From a checkpoint of a small transformer trained on Wikipedia: untied embeddings.
Each number is 500 + 25 x the weight over its row's rms, rounded and kept within 0 to 999. Layers, rows and columns count from 0. Numbers have three digits each. The size before them is the row's rms in percent of the matrix's.

# layer 2 attention query, 96x96, rms 0.25, rows 9-31,40-63,72-95, columns 0-95
093:493496518518512490479509528486500480442481492517516480498504510509530535568508508522547529511502475493544537533518460513485510521510517512486506514464526493513451502521534550494497543474504516520507515445496535525533513499509499496489511462519534443460477511489470470496525460466510487486
129:500539546526500465477506493545498499494509506504491462527507496464530477511424500522517534515498496488520507495482505541538507531472555517474479467468488487483473498479486503476454488499445510478461484449508472517494482480537512485512473464494523492499509508485494523521525518449515530529
095:517454511514525536479476499512491449509501529525476484520494477515510485539486476459487473463483515550517492542519506531487463515538539504487497451525479480533501523503520484487493550510507465484467476506487470504513485464507518516474514488522488484529506534539483507505540439463507503457
074:478437488517486485473542532459517568471473488538517501498499504497514536513513494480538533487471514505524525507479512483502500480500511494495483487485521487483508479489539489484519521468540527485532496488516526469567472523486486527502513456465473524519445496455475502494512498493488548478
087:481501514483523551496490509484477477461491481493514452503489507491506566532505485522510517535553485515551504502533523464513530515466522512478511520492512499527472485486553535479490499498503522550524496469500553505515522515535540496455530440525508478465488499510486517494514503499489483468
101:502476510476466471520471462516452499470511551513538460496490502471488509529519468520493504500519503493476508502505481487580519513509519537466515510516500507469460524469484480487463505526491545462513495452481493497512504528492458474500490504479554515464480497448489496484451477505486495484
085:488495452512456478512516487468489532494535512484521501505526518483478504491476472496493529452509477492476507549545483510477463533490537497503521529462459489490511513531503489554515526507528496473489531513448499431507456506450474498530516473516492485506476533506486478506502545489513499520
106:479490483507522467491482473535496493491488491506512507461510497515523514548498531530447549525490514517488485512542501546507516487537472496511453475467512465500483461555503512507471502488477473486510507505514491512494511512467487466501470483528485503469450519527456559506500475555528509537
110:507510458513444504541502473509537524492494523510534524509510510540470476517527464514506505489467501463494477454508511494511531498479481529511478557517504509458474461477500520469477496489473502524502463535478516518474488526546483472530502523464513523492491465474521493521460483548472511546
098:491455452480536492487499518510558475463505522573490509508467532523462522529515478526523498486493501557475492487488540508509478489479472504511524488552511509528509491508502464497521482524507490478473479458499525511475520499534485499538474489496533512530487500506522490508494491568539480521
086:488517480523535506480522532507477513541465488461500517518499490488570500505455535494479500501554494530453520508471501521506481463530498481486519490525494499520538522486475457531528502470494514541489515499480507483509504505488489541526472459473498531546492505500480520550472564486515507507
091:546473508479494463513502502498496473480478465513483451451496507492491535533490506537497490504525500519465499442472485471503496522489503507465478464535511520552495464490538510494440499534533534475527500475518505515436496472493501521494527477508507511510458545482531474510491491522468508500
084:486478507485522496516477480518511485525495504505518489528520487514479485508434471456507488474518505458482489448483497488464515475559437474503491480517524484476489468518486523505508471540491472506470538502523511468501485513459516493450504486480490520447496503457460472508486554492499487470
095:484534485528521513466531509520516519484543482527470531492523511459503523487492496502532495483461519494572476540498518507510506496481480466543503549535523486468496495504471508504523513502531509542512477472464492536522502556501482549529504440535510533494517515505511482528488523499513507473
111:478484475509488544465500477493514541542512507519512472518480512533488495543486477484506514520516497505502496489575527518509486476476460481496493492492506483490556513527523537541538481500491481501505479535457482501480513545480490506545490502471546494528536459495505495540433496491523484486
115:496495492503487507530470540505519472484526480506483490472505499525527502454488514464487462532503495511482498484545486516536505495493427519496526517534531517460510496484543514477519510552522495449464491488481517512529496499529541534499506469547504468560504515493476541480490457505513521490
114:474476460537534527497524528530540492490468463503503504520522540491488497506467480491503482517497517521490539539480535475454498512510467483548538531524506465553534502519523524514486474517509501560505489510482481501516517515490519493511460487540488504479467473531467441506493526501517515470
122:459559536518519534492506470477509489509487501490502533530514516481493477490512479543518486531493497460483529468504539494494549498496499504511479496485453502500500449503538469510465464493511492467454496475514441505470461523481505483451484533509452494527487489486484529502500491509495555487
111:448553491489481514501547487470463435514491504488511467512472503515477511499517506504495536482501510532502539476510471462483511550498529486535459501480514464504509492485536506496461461523521524504492522483468517475494525525489493536464443476498473514517510479522533524495455488536501507476
106:473495533482479467489490456484470555519453501482501485475518469527468506482510511525493490506491521477508471490501475497512505492491507502499456503504493509501523501522461511511482553427483481510534530510506548510521506443466496455490508518480469519459475478504502561482466477473488483535
126:517530525479465553487525476527492485516542480515526495525482513463530487479478499465525527510528474523505496482488532498501503488484563540531504546525484495491533524455513492518509525477468484473501496496473464512498494492515479482529511485534518538572537521519495461518454504528496489503
143:535511493496512479519515543524532499520566524510531503476492519457493495485498506481473528472525502503527516517520513533517492498514527477490499506532497461442505509514506511520500492499469486478535566491434496506497515447529488523473488481534507532504559460537514507485459496505526492488
128:493487469497472491519517504472488487504491487480534486487473476523495481462515465500495501482467495510506486529560527472499477474504463477554537524493508523464503529510529525575517524513545444504507526508501519496532464527518479540477498548478513462485540506512485462502503499525529522497
089:514483475468494472509525538455506487480491490496519501487485553490498529481517488520485530512508478506503414494507485502502502495489486489555550491487493523469518491498487442523541530478522496466515514491478535493520509534494500513478447483508476504444512500515489533511499482571478524494
086:503487509501497495491470540477436532508516517511512493519510463504516534519515486511536508529500499492536490511530506475500541508518553466521496505477475493493483530485552482486538495553444533518541477497488556505527505490474503486504550501513524511480497539518482489517500466461511443510
106:487491491479497479523482471510469503520523468503533452526457486485505528459494553510488495524471544483469537508479510487546517480496507503492513448539470512523534490517523481474451501485506514499493504484462486493533477503483464525497514496503476521533488484516538520491457537500440553507
096:485501530467479487483491515462478569489497493480470479468535515509521535487490498490468489488449523495526482525515491486454519516530526477512458487514497473497524531510505507550538472520520539510540505498520531483539476495474502486534544531531488512477515512485504484507576501482518482524
099:489566517499487498477468566509498521489495481495483532482471469482500499470501478487541486561492454527534525490477530437483499505476518437496502476495450492501514467479533513497481489462486520511502506470508541480526519503530519506549498522513487485503502497513498509510491537487475475473
087:516466511477532503427485481497482525511525505510506471527516516508559460525499516494516526518528478505507527499499521491542508524515555485485478505489485468526479511504508504459532454519491526494542490514507493517499492478482498474495534452542557502478476498480440507485510463470498465520
112:518477488514465533503480458486472485494506517516541494530503478514503498519524494521531488509504494532498553511511458522498517509499513523485515460521536528519479508502483488474534518530469543515532445494521498487474532508455449498505543482502558531500442457457469523501488494516512486486
088:466538508491471517463519508460502484529529539533478503545511493501475533500495499512517521487468498486502514500479508515506518460474509502509478477491443472518521509493503492564451483444492521499540522460486524551518534526512514521505484498474522497515533559530494458484523484520521513483
093:538538511483511494475523520523508501505492492506499520518534517496493507514516450482506485488517500507497518545499510478502478501509501469496493503535531523509534474555493495519501449503521533512501509524472475493510546511444503481500502489470471467541412508481470549524509479532445518537
093:494454466533524490537521533514515539488509528518520495553527499510488479489513501526524462505519497497470510471479505530474494520518451513460540509544526511446473516481459499487511499531490474498497508458489515477494481506493476482489505527479492434465447477533499478481494502541526530494
076:490479496520474507514472532528519479479453513503476506479494565476516501529513460536525481513491487480482506449473472535500518488511446477470501503549516498503478508467483514498527465473507455541473524454475527457517499530527512504492465512497468463491510479521535490508467522513521474477
077:476550484505560469529516487486510525532518511509518512504464490520506490447479510498499512516520472499482502521465524484453469472513471486467551454511510497506504498508482508531497556469530519500454512494504487512499496497516499518528463499491476514499524471492503512513479604492483505475
096:502501566510496472510472465483499492508492470500489468515500544501534498455534480503527441517473507497477493438478493523502519522488520523473506483518526492504469479466510486490468489503519467508535478443541518489521482500484481480509492460545445507494485479477512519460489466475456491501
097:510524464493517495497518481489507482485516498504495496508482501507466474520461470512519497484544438536503474510503526455454455529485484470475491457535537530555506518501498456489487503511515447513517537498514527495475470488473504507472499507555453524485513476486472542504482492518472468487
076:509499540527489537497523558524491471479479476505503512499477506459489529530514495499532523503488459442515511511454469513466508490520500481493418518523487455540494460501482493495511519524524500520467500507489482532526492479502530448474502486523500542510499488487503520509457513487465514463
101:472513499532533519508554523514530538498532493498482481480481523527493444538500503482487520462525491519525496489533498494494497489499532516499512521508562467492509463504454510513524487497506454538483498501489516497516478542487537476477498527510472474494547482473493476527448479538553490466
115:523508507465508519456457449491498511564508509533503520553496483505538462488469507496496488505486531479500495516470507516504490535491483526513495508480529524497487492495511533521515486550484559473487529435488493465513496507486491524492499482518517517529507521462537499522500444538453524510
099:501532488503471533484487505522548543525465484541455465546430510518512491546490525474469505513494509516484493522498521470488528539549485480503445497486486505532501469509460499476491495472520537519506475521516509516537517507460487482465490539523505504513504496493493490483512507441499483508
123:517474479479524492487505480493454474564518531547561479496472518514522503458503515462491512532501509496510457487501520474525489508482527533542514492523470495473486476473535529493500512530532503453496505476514527517496502509529472492517543499495527507492493468454518452530482495510555527488
123:483511525455512537512526491553490503511488517473470517518505511496523527508490501570498551495524478497491537485495487495513469527482499457510539499506516535481558471494496457497482451473464535548481519514463511467529512485478485492511497488468503500531510534494519511471498485482471555517
120:473488554480512529514485456487527520516471525513513467486489528483520492525505489509485489525459501475442482462454509461538514533502506493483433474505480511459521487510511516469461484522478520449501485484463494531516526498508500462494523522494498474446504512486505483472500534467500467492
121:562491493447510519505487435465490504502488476545505523481521487477513494499530493486503512517489556501512438483526498484532525500528469552524555470520507540475477508504499501510482520486507530472537540517490508514544504472472509491505537505529488543493482523510518474484501490503472520514
152:484491555496470548493517539476518513468502495467529520516533522471556504515525475492481447537467490465495528497511491492524490484465485478508489512581491460486525505505493505496473466511494498490476475497499539530493483536531514499509496520485494468492545495464471506474470537463517498496
104:497526529514498482505499519484466540520538474512503506513496501513477490498491501497498456500481549460491476539524502485500489552491495457504523528518524518479500528472493484518528499526570491498536522512494510546479482515482489503484471535478477448534548487519490467489436487513478556496
086:460484502485510493552472540546456498497503488497515496516494510510453492484522500490533496498537532561466522505524516470534505507495495506511516488532475511579482505500512484497512470494529505498495488499560500470492491521461505500438486488512551512501477499488496498496438518502525461521
068:506453494453499517536493498504499500493519511504517514485549501510522547535517531507534523506508511521493559540508493501494530504494537500509491477459473517531510488521507474499473450508542499503560466447538541542522509485488496477489493501501526538461502520500488476468544471508476485477
101:481508503467478472553486490524491474503541526481494436498516500458491496443519486504474493482505464524484498494456504482511504471486495550474528507496513461489488518483488482505444469518558523484493488495545502456501476508492513498517496524530497492492490506508469436518488551499454501514
077:519441475505519471469504514464530494498493506513508458519498510505510533524499477502495503546539514490558496525499478536502502557500570460467507511475509481521469514501505525488499482500474479527529506489489494498478500477495487438520509511472503514466452535509478532519541446480506489487
084:499467486472489458508488552489465504496514499480510496505493563489521495502514519514529480529527519498525533582540534474506484492533494472485549486492485489508520513494519440449497494546505487479520497510555504461520492507466494516475450498528509510517485523497507511490487512542516513500
079:500463532497511532446507470491465507490489504535505490492518493531492524550509502533513518481476515453471527525538493504511510522496528466524475488533489509505480430512506462441529505528495518497517479461525506517505496451509512462509512495510527503473500467474499506463520449467466476476
093:512488531533477481439525472520488458513490480512493480516462506507449524515537523491481499480487522504528494477520496490488500530478514526477524470479483498469472424495505482466481526476507494501478480436469452496477498480498517500509498485519489498498467481484503479508481516458427482463
098:494534515501483521472507512496457478502491533459475482554500518527521505504534532518482531510530511532500490515527481524471496478487515492488500497477455478555526506500518522572473482441531479532528505451524502534499499490516482496522490493475483514490533551510496524516505509476553491471
105:446509466473551510504518492445514502482471486502492510521496514534490541472522479519524545479545474502468518505494477487502496528450485476495476523479528546543459522493517545485497506501518502493504483509464491499532536459483476517500487530507489494501438523506503495550518468501465516493
087:487511442525471457534491465474523512505475524526509506472509479509448499523511470485506516532508503520476493491486486483466523491486513545497513509514496508513478561464531544539431511488489518524484502522483513547503473524523505484492510513470517492486480517566496438495519505516508499520
092:499525463498514509494449475480532522516466516475504547503493512518512501546507453514494550485492523530494543510522487488489514465490487491473470471502496516541482582515523493483539476481502513491480507494465533504521474516525490507502464531482484491507505517546489496474510493531576485517
113:492531465515536476492513535532498497528507492484499525513455514486499492502496514516492484483530487502489511472491530488494483459565444506489527457511504454485517513502497459535516534515547501495475513520453514464506509506469489545513474509514485490544531510492514474533458568518484472516
096:546509524476502469516477495497471509563476486526465462500503455530510496493497504543537507470515496489518518489508488504504497517485561535470505446495521553529475487499502495523457479497506541469529532495528515524520474493519503502505526499469523464474497511524513508444501462461490476523
096:501486462453506458512485474487567488494493494466478510515463487516442453509514470507476492477513502520460533467509503452469507516509455453501500465507486533519461508498512498550457506514538481487487512482488502503508500481490490460474493530504482500456490519533538521461496473504491475497
114:488502536537492529468518494528495451464519486487516503497457531457516504527507481520507497506494511492495488499495506527528502515493478491494456524502486468470516448510510483453528511506476511500458497486471460461509473527517498503478507449549483519511508472500496550479433563471502477475
103:472533494505526521485549517482462550504517499508506518461484538516522467500497492472512535537513509505524488494572509482486498491490555455512495488512496452488527547466489498507558509510522454524481426495464513517490504511534505504507507499501499528518509482486499504534462517478506497490
105:464509510516517489472516497489501528497486471519461493576521489461532529513497464497455544534485482506483484519507541474541467521471510499513460460511495511511480490488490488509553483493515545451494485506459519496524489464525524490469536490527466473513524527482525455504513513497482519512
129:489524505521460490514507514515518499505508493533531523576445548475525495530500510509493509522450504485500488498523455549480532549502528520546470520456498543484480514500497469522479521495493539510511480497445513525476529529485470504506501531496521531513532510507498529530512520486498503514
107:524476498522454552485523499474470465488530507510529531467495447560503511512551474485500502507539492508483500470497540505491489504474475515519542537498480511487529495455501530488513500479507460462488495463530471496480485517522500525519500500506499505465444501493485491523455469545535506487
111:459500522521466514471495470478508473521482463479468492524495472465515528525497513549514476524474484538451549469522516514503491476510505501517500492471521448462514452524501494511524464505428524501536495520494491472521502496483516477524488504483476476527464489495508538479452521507463490512
089:433485530448545513504470504509523529522475478485494472461499496509527532481496495560506530502489511529500488497493482512474484519512495472441436506460523551523478513518492473537484520520495503512522485512526454477483502492490515510541497511461491447481476501512536485496480499507514494484
119:487509482481479477484489462504487446495449494530500497544487507461511531492470515479534442440519464490529502472489462496565527498486485484497486498494509531464518484525524506511509494508515490525482507472512542478508507518492476531528526527487497469524519528486531528441505524510486511542
134:521496499461485513474490518477504527518503467490522498526538466476531492534519482496503491469437497454475492519413489512485512491459507484485479530533516480559516531498510527492519478496479515522482484509474490493486517488503496529489479474482506513506492500462486536455565530505540508474
119:496490489465483471544479465483504514521486475506504516499484481555429521538486471495527510495484523498509476484528487468484479513441522508461517514483500554484470492494526523516501531502507469516521511503498491513479500511515485510502481574463502488466464503537495482485513479536489563468
# layer 2 attention key, 32x96, rms 0.247, rows 8-31, columns 0-95
083:563526497473518517524539453487525524523501481482479468449488511504497494449497489473492476505538507502508497491506494456513499513463465522507504492478525505500479539492493477448495494505500481504499499469494500527527538463462492492454505474476420497544494501507503504463527498515480556501
077:529476518456473464490531496487543500512489484489566452463534505501525484469523509520489524479499460531501485484543498470528492496478543523475505504491528515478495487518489477485472478457510523450497482477507464484471484503506456462543503469488492506487523494456541480506514509505481547518
085:515519527508505497521512518506519469515483466510541509480518511513510503543540514518532514492498482486442470467504520493515493539512483509486487491513555500458506482476475486436504482525510516516452493521535531514510499455501461507532494546529484484538524512480512495456440523506494549484
095:487489518488480493443533510447482484498524479497504512506468503488490488524528503534509537493515464509474528534503493521538494482506522550488549442534482508514475512521523503473472483448526508484450498460497475489503472564524501545472488486553520459506514510503478489494515511508517503505
078:536506533498544505549509467530496514541515524480549473452564493524535510459513522492512491531496473507526522456502481489487503536471531498486519504505498486466466499492496523499492500514506489482530494499479499502480482463512475455509551498442499534496476472501541470533494510545508493492
078:507491516528464529494504485515508486520505455495554498508536505518508509517510469486504551482476514516499543493542496515540513494457568545484435545480510509516512524514493488502478456464483511476478453469529450488495481528501457493507487488490487500541531500506527495518495477484503515513
094:489520556476548530507509481476545519489466493552502508468500516487543459501526480557537484547523472498533499471533533522509509485490521477475480517529503519488494497478527503508462491528508516495507495508490502474492475453513507492534522515466492516480461482441480542498511509484490464474
097:510470537488538480471516480490524458513496500539529490496535467508518479457508497515496506468459483521515531500461460507522485501491504461498513516513515537485458489482495494477522490509480510540471523504501507477469491506518561467466513518493483479506446502544499503487471436521506509566
092:471449503543532539508491511513491475490500502515469541541460477517494471500503495496502485504486533461544495519491529534448495449488489482523496483480512440508523526480506498558521515495459501493491537530487519480487494513470511519497499510486511527493498501510531484492481560472546450517
107:506500481487477459506459537527498520530520469510485445508475503466517489482478525492480464475451511505497462541505527510522512532532455491476499558500511545483536484466520456505474514476461518505516506509493499484489537537501519554478481533534524497530486507507486495503482491472456492506
124:527495496512504488475509523479521475461426483501473513508536502502480441506509514524508529483481534532477513447481504526493522469463521482516542507496499505483499505489513489504509529483484474535511514534455467467462501504508514491519473520472525496477448496515456566535482521531495479485
109:487448474491522510479511529472503479497473527499519475520511497492511481515462509491469519473457517553492548528492538518496503472485561467431495513498544552491475522463497483524498534475511462481502496489477481470505480484497459464510496532480548488492506494503484523500479544510509512504
102:520552511542472502526515472474493495514527480540561536476480519463497518478501506516472520518495498491478516455483493538521480489513498494456451476503483490496512534460534514540500536492538482525491492507483515565515515491483489494508507487504524494507507506466496512452454474501489559470
137:502509500494507503488505525509511530520465484488473476567508526474485515479447502506463501495489552549474484492486536504461511498489503467522491527512531556537520502499482456493531502461505496520520552506492491461466500495492496511537492559509485522483483517502464541506550489500461516483
119:518478512528516508531482453530525496493524511497474519492510494504515514515480479514506494521551519430548496488462525456486475522475472500477462492532475472526497508535520533505526519525493474512473506479505554509510531475453552516534508471520479552498510505481532491494517468515470484494
126:474520497533523526495542482475508530493496472498488530446510508541457490484499484496510522513511499507515501486474515476460461449438480505496536499493525523487485540516491543532498490481543513519455522546507493503481537544458468486492478485525512483496495436525468470488506496490505519508
126:502508504459488499528490511537494508498514508480516498471510489501487433470514562494500460462500481473493527528525465479511500501468485516478523541483485522531497503529502536526473491481468506529514480517574476483547507557500547551480492523513511511498514491509513500510457500516479526526
112:525507475459514501516496509519460515507498484495502524512534490530498462447545505484485529514495507492484496550483529514509471507496516478493532509527534508511532507484520517497483469497476562491433553481501502532519464488490498479458481503461465474484437524530526529499508535471500503520
102:498493466516502479507490457559532462538522533475494438487497550522483501493490491475457495454474478524536475480467462451498483523490523453526506517507523501479489460527465526504490496505539487464494491520506462510478502473477487482516488502475495476503524469507506476494471502458506506463
104:474476497482518494490467520520539494460536525535515488484493520485532523471532521498503492483505523518481556463461477506522476520495445489444490527507488475499477503505516485479503515496519514537481475496468505487418478490508520502512500506447485529498482464509526547452541497484491487519
102:489522512472524495453480506510499557503502537501465518514492465499507467510527475495514466506461463510489519560488498475497487514526496495477498480488497532501520486502531467497490455474476542515516534497503439491531473481447458489527452485494517518497465489523478495457516478520460470481
125:496454479489472480512456482500470512543518533518506517487480465465455495497535470531544502476469498495483528497524511519490453540503464526507480508513497489488516488448526515498518495525511492490464508523450502470539498530517512483431500494472479550532494505479466508481462519472495487497
105:455471482472472474569493530511484486553545488515527492448517534491484474473488519491465523527519512467475448518521561493514512527507486491511473502480509492490508508470473495521496481459491496496464515501559507543519505468516508521516513499484497515510474461517531495518504474502507483542
120:527504525490492483441563500484483529498497507499515470569444510497533503479490513507498502498491479533499510493487496493480474488514545489531476515453505500470474518514497526511501497495544506450541497490451516467504484520540475463492520517495519453477526519474478446505501483519504530532
# layer 2 attention value, 32x96, rms 0.263, rows 0-12, columns 0-95
096:510520519505534489515487453513543502465500480504521503503516541506508472516458461509518501486532503496478487498500497489466532522555489498486482539454489513476536520515475431481555469501530453526500510478515531482491493484536450503523508517474511513456496503483489519511492476440496518525
099:475551480482501476505476506566464508496508523518547494509503493484491530478460442493516510537491475529490514497481518479497542524486500507504510497505470500495458496555476514528467481526481527504516488537505517502480561503499498553506499505485488462495484546502471475543480504463456507478
105:495491521487472526534492492531497527455506539538484487486448520514514489499513484535491462511463491494543497468490441452457531520504505482495525494477510477482501508492507546550487539539454533499513515478489449509470503463507496483488485507489507529492483479492484467552487479530483477490
099:474533542484526521522543551493503502502469507517521471524470511489496498483473517478493499498487458534500493503525505467514522498486522525471489478542540516449511517532510522502505500502504466514490496515503521501473491468511507466468499447519471484455465435538531452469471542488515522521
107:465531553537499502500443483489509502450496524504448520511506517527504501525469527510504497462509499493515483501504496510486481524568509485505479544488482494498534456479535506539512494459511463546505473495497522491496515553433522472485507467539498506502518489481480498493520515533512499530
091:500504478500496488502504501481497467555501524457487481516453492482505503507506519509473491507534504515491460439481517531497491537525518499514442534493501471515499518507467560507542485516472490507502478550551492494495497509483497489467474504445490485577510491522530507467492490452503483496
088:456517472486452451521491472546525489524486529484539482488512482546490505528469496491522482489475459453504469497544485493480497499529465511528495482504502522549482482497472480499519468463516549538549478492509457480486497447507515482495509503506489486507502464526470519491489491519551512498
095:486505491534507512495449529508507518507516438518487495504492508526499523498507487464459467489485510496455514504506501467506509522477538479505511487499515486475488521467534443516459489492448505438498511497497450489523480481505508501500528506456496498525528450483489464487457481505435511545
104:501514524509508525516517492473497506476499531551522510442480528452524457528500480507497493549492536466487507477474505534480466473517486520480517483495530518481517516455466481450492455489515505489542543482496489486547447498480490495474466482456486508495519503503458519490496517537529505501
102:551487470504476460531487527543511508493506476506562525514499531499495507474476496479504505499500494528504514484537503502457461501512505487490528532491492464542500488537520544509482529473452550477488538462515502460498499497538473473490492464494535474499527469520493484485521487477501459448
100:489551559530549498477490474503508461513498505470499522482495492532553506494548481460516501545476543460509488510506494511525511500511478546512498459485508507529519516485452501515500453455495501524530505464502577499505496511523478511503477519523508522507511477484497499554504525495503487495
109:498506526502465477537494480469516501526504473502491473497490544522491470565498504508528481474554511515505499476491490493514559465495478504519526495470502497514550500497524504516514439495507507476520519472501537478512528509505465465455535481476485476518545553524546486538495527527503498489
105:522447503535525525534474530493522469523522491500479481518501494494485441486472487462505471532477550494527503523480469548504492496494512491471504494477526489546511493512501472480517495506526484512506481499511464443445477495511541492500500523500536533513506486483471454496474492547511440493
# layer 2 attention output (transposed), 96x96, rms 0.263, rows 0-12,32-43,64-75, columns 0-95
095:505491499531522526504478491554522555512487471450473483507530508494554475503506508464525492482507532497502529521485492496484503494479507496497490488470509496444518507536558531504448501459535523516504464503507482486482490517499453523520477490482493521494501458516498473476467525445468489547
088:503519532506463504517469498502507509532488466516506522523479471535501470494493520506472495487492466513532551539438451458467523520475515503515504554496494506531483564482491531484502527510474478464541494509526469541532513502505496503513543501490513493464482457513499492489472511453497526496
095:480486500514503530449513513395478502485510487460528489551495567498518492469488495511514504508489507538477511478482458460519540518539523501495460508510459495542502505484502516484520512510493496526487478474505504495520509486505489533486467480488516522456531521509509444497483495507511523483
097:536500540473533523519459479535537502509506519532501466505523504524504495472527493530489471503518509509495495536520497515495551500474503479490476497491516516515458493497506511485483509484543446497481515417504517511453543491470520467495488508529437518477493535469494464530487463514500514507
086:489475496507563475513539518542499499498514441516536514492505567524502487490518539511496509514494487493514522506491552476496532490449548491480513467512529524478506529528514508510487515519465526535531516484507455502460500477546511431493497508501520498509496506506498494542500464492498495477
091:565498459502503520532498467501504511506496463511506503479497490517473478520464424514496538485511559525494481495529488493505509553475518490488512534509520571493476541525477496494496478501528507514500538488506494496513496511523508468517493555488491514511494523468475486560534457515507489494
097:501476492520528560459531508436472513464505500534546550506482499492511520503520495499498511458476474511513461515486507483506513569512493518483513462535509515476481448482539482534499516515513503484496504511476465507550529478524487506442496492536495511501507499487516473478488488518508493459
092:491531489506525497511530503511520504489444477461553505483448521478458478531530527484522474488535509521514536533548524527472507509450487502484481501514512503532524533520470516482506494529531518497506465521497535492514523490455509518520493516539477516507514519533502547452507527476511474462
088:503515475513503462497509504494489445478517521496501476489470480505501543529525486493474502465459476461494487475525457493514532504524513479503404461491493499482489442538549468496483546487518486534507526494491500495524527512506484500530519505489556510527510477478499490468504492495497540495
089:494491473517542484505507539536462490520511459493439479513488503456478466584486445503500488517494495482509524514472530502500495519509492528463461492527480513493444519504479478503454493544473498531520521496473481511466485497507521504491471475484487542482481521478508520515483471536504496493
089:469504465521499495525502487511533513539527543496519508500471532556498512505484516553517506482502485510464524525513491529473476504537470505473445511548495504488443464499460532521474528522475532512510500492526430519534508497509507509486483515542482502475503502509491462479469529515526513493
087:512527508502494500467529511525503524539518485492527548495508535466488590525537514516502501517531511506510488468513485468490487490514509483502497451494494513503474469501479458492502542520515515539473540482540527548511462511490550513512478497535490504474522523521510541508485503553493530493
099:463490451495517522501537507468505462497451481473486526477499515497473478519460537500482528485493474545494569511542471511467482511501489529483486465485489536548494471457472500504511524518500495507494537476514518522496511488480510462498471464510470507528509511514504485532485501542553511462
106:472494522469525510477508528466477503496469489497478529562467502474463517514509492514479513500521482487519520444453513529462517482497522506502502544503457519533452560495513467512486499507508519483475513482509459528490485510514525474510463519521493463482519527517500506525548522500510437475
113:521520518510506459514482516449505495470478477448470505504473506458509487501510504537495471529474557481490480497543524513543501504482522508513471488475481520489506515483511524516490413468498538533479505469457465495474467478478499484482492539545474504498539496474478492497499474497519476506
093:508516516505473472524476500560498509526505512497504552521481487454508485477492520498489493516501466536506495540486513514540487493496516520486506473516532555467533462483489472510499480464545513482519500542511481473524478494464506487547508495514558499507484518547504519463484496426474512516
103:490483459465529509515493482499554483507501500478481509460536514519491529477498441501479542514477508479539458497458534503492513504533504505444545495510484526503513481500468438451467480469541498521514513542494479527524519507490490522513507570491503511526498497517493510505483502529514509510
101:518508481481483542492498485548557508549478509507505476542473472512534473529472460489507458486528485532497527494516444486524492475534490491510553464502505463500522491467484499471533492507510538507475518537535485470517478482502507550509518469501504467489473525495524492498485513455505519527
096:449524545492468498474477534525498489497470509503480512536485500495507554525522545491536524493492490494502518522494482467524483432498527467485489480485486502516499483480543474493474531457471521519532493460492485481470493475474502519515508456514533498481480523512519524452482534491451540504
098:503489513479478517492485531535512535485474468489470492495514507504519515510525475487514484535486508517468478471447526499508504470492547450490494495492490469476555544500497459488491466505481508514486491521530515484512514471450491545513518503462490490479511544430525482496498536504472455547
102:531508506494474479524517492485461476522524496462466541454514537465526490476495503531505535481510497520522546473451468487526466504561501515507510514502483487535494480502530503470489509495472470557472516489522456500492475499487523505564453505495494539507475508472536508519498498514517512470
097:477484491478540509494518482540528473535476488501501525533565495508473460492484484554487512499468502535485457480550531495525521520466479520534498488513506511516493499465497513528517490558480512432480496459456509535490519485480556505496485536522469498515491509499511503517500522486496485506
094:467501534485514516485517510525503465501451565473526443497508512513517520482488521517508552445491480501510491467563480522468500517524484460508489510495500510505509517517497487491555479470554479510491503526562473487519509492518497510472517529502525519466512497489501520455471524516500523517
105:566493517440488458531489517446516515481503507542526500476498507476493491434496499492485485507510478478532486478457472484515519488491512498516532524480514492455473538520513513493471475505524429485460458483497509511477491507504500496495540494450474532488483496486523523519481509531508521515
103:502504508472527508493512527476477440501487493521490483507506431535490485489506434482513477509454483473495483500479486564494501491501531514464524518515512491497474477492488515505455478466485531500462511472454474452475491506510521452548511494503497523499511485472474517498544507485485472542
090:505507491535496536480504486502540460484525537548553485466503505515458515499501478513493458527473526471480505503547471488508519510497526489479472505502485489538554472499469502498505514510498507530473543510434559464475491524518527493534490492485536527517548510475508501518520484504528518500
099:510497496535503494495543493484520489506525520490511460470513488512473462463453505502507504502527496551513532496472509494482501487475491494490508498522500479521486450505525484484470511539472440456493493576510547476509473506512495532556500510526498496541492551516507564474507483499486503490
103:518513526496525476555507534529497466501555483526494505484511501485511506502481493534471447502497472518535516533548474512472512469478495545514463512494470503540513479535489517540489545515496471476495508461480493469470541495501485511507499529438480505537542517463517487491498508479483529487
102:451483497499491496499512500496454509516477516447464507504480534498480543465480514544533502532500521548477534536573485494515492503443510495502502477518468486527527508513495459494527499494448447528491473494496455489494501480499507516516497490485488467524485494473533500507531540528472494500
122:462513515530477500480485498492438529497495502480523511484480481473479547497515566497476489480492552471487490491507553490515484532549484524463522504442501515522525472499521512501531535509512521509484465483481524497488471521481501506501454467456492532495500526477504508536496548465491482483
091:461541517485533476498540492471509549487516523475480556538492463477482500533522524507515502548521475554519506509428549510497503502464507535496498493498514501523496521484477514520469486521495517527432506539476531507503525510501470520519504507518479510490479491490516494515478501536508483540
099:517517496489476491520506435538522452527467492517502465495518475480476513535449472502504481489521434490507505485533536525493540478491487489529502517510511500500519496478470497494465492472493507492501481499513474488425481524490523468529526482475501511463516466557473540486473503488531497480
097:530535517467519524504490521513494511494509499461486501507515527506494485517490467499497480497471510465477491492514489486493428495494452530471465518519516521457460481462473487508529515527521516522497504490480440490512479445499486516443502480479512514530506481540466490517498446501448530539
103:479528506488515489501490514464522518455546471494498499458487514520534506518511483522518505501483502466515500500503499545456506525496513474443473549469532508543458512481523512527474505474526515547472513512519453460513509526506484464505500492447526487496506486516485486499458569521508518485
112:568502501524512480510496543450518506521524497480541544464535506506534467472480480464511476520503449515499496448516519480481521513487503522501539511505483475490487529539503499495452479499461489480488501487507491504497458538483471518484482483529513492532508514517452529466500474470519474460
100:478490498532486498497495466484491546472555537509516517492490468510504481547517504484514484486517520486465505491483483482501527537533531518480511473450533493502536487505499474482528519500562529492517546535486456479488510575515493465519480478501538468492483504475493482495485546490467500523
111:515525536505528514491504506492528526538454475491558490501493511456512495554515480576485462493457498512486511503474506498498534527488486465570496472486463509481514509494522520496515499545534529471512503474507503467508534496514512529479483486529499484538482528524504473491503546512506530493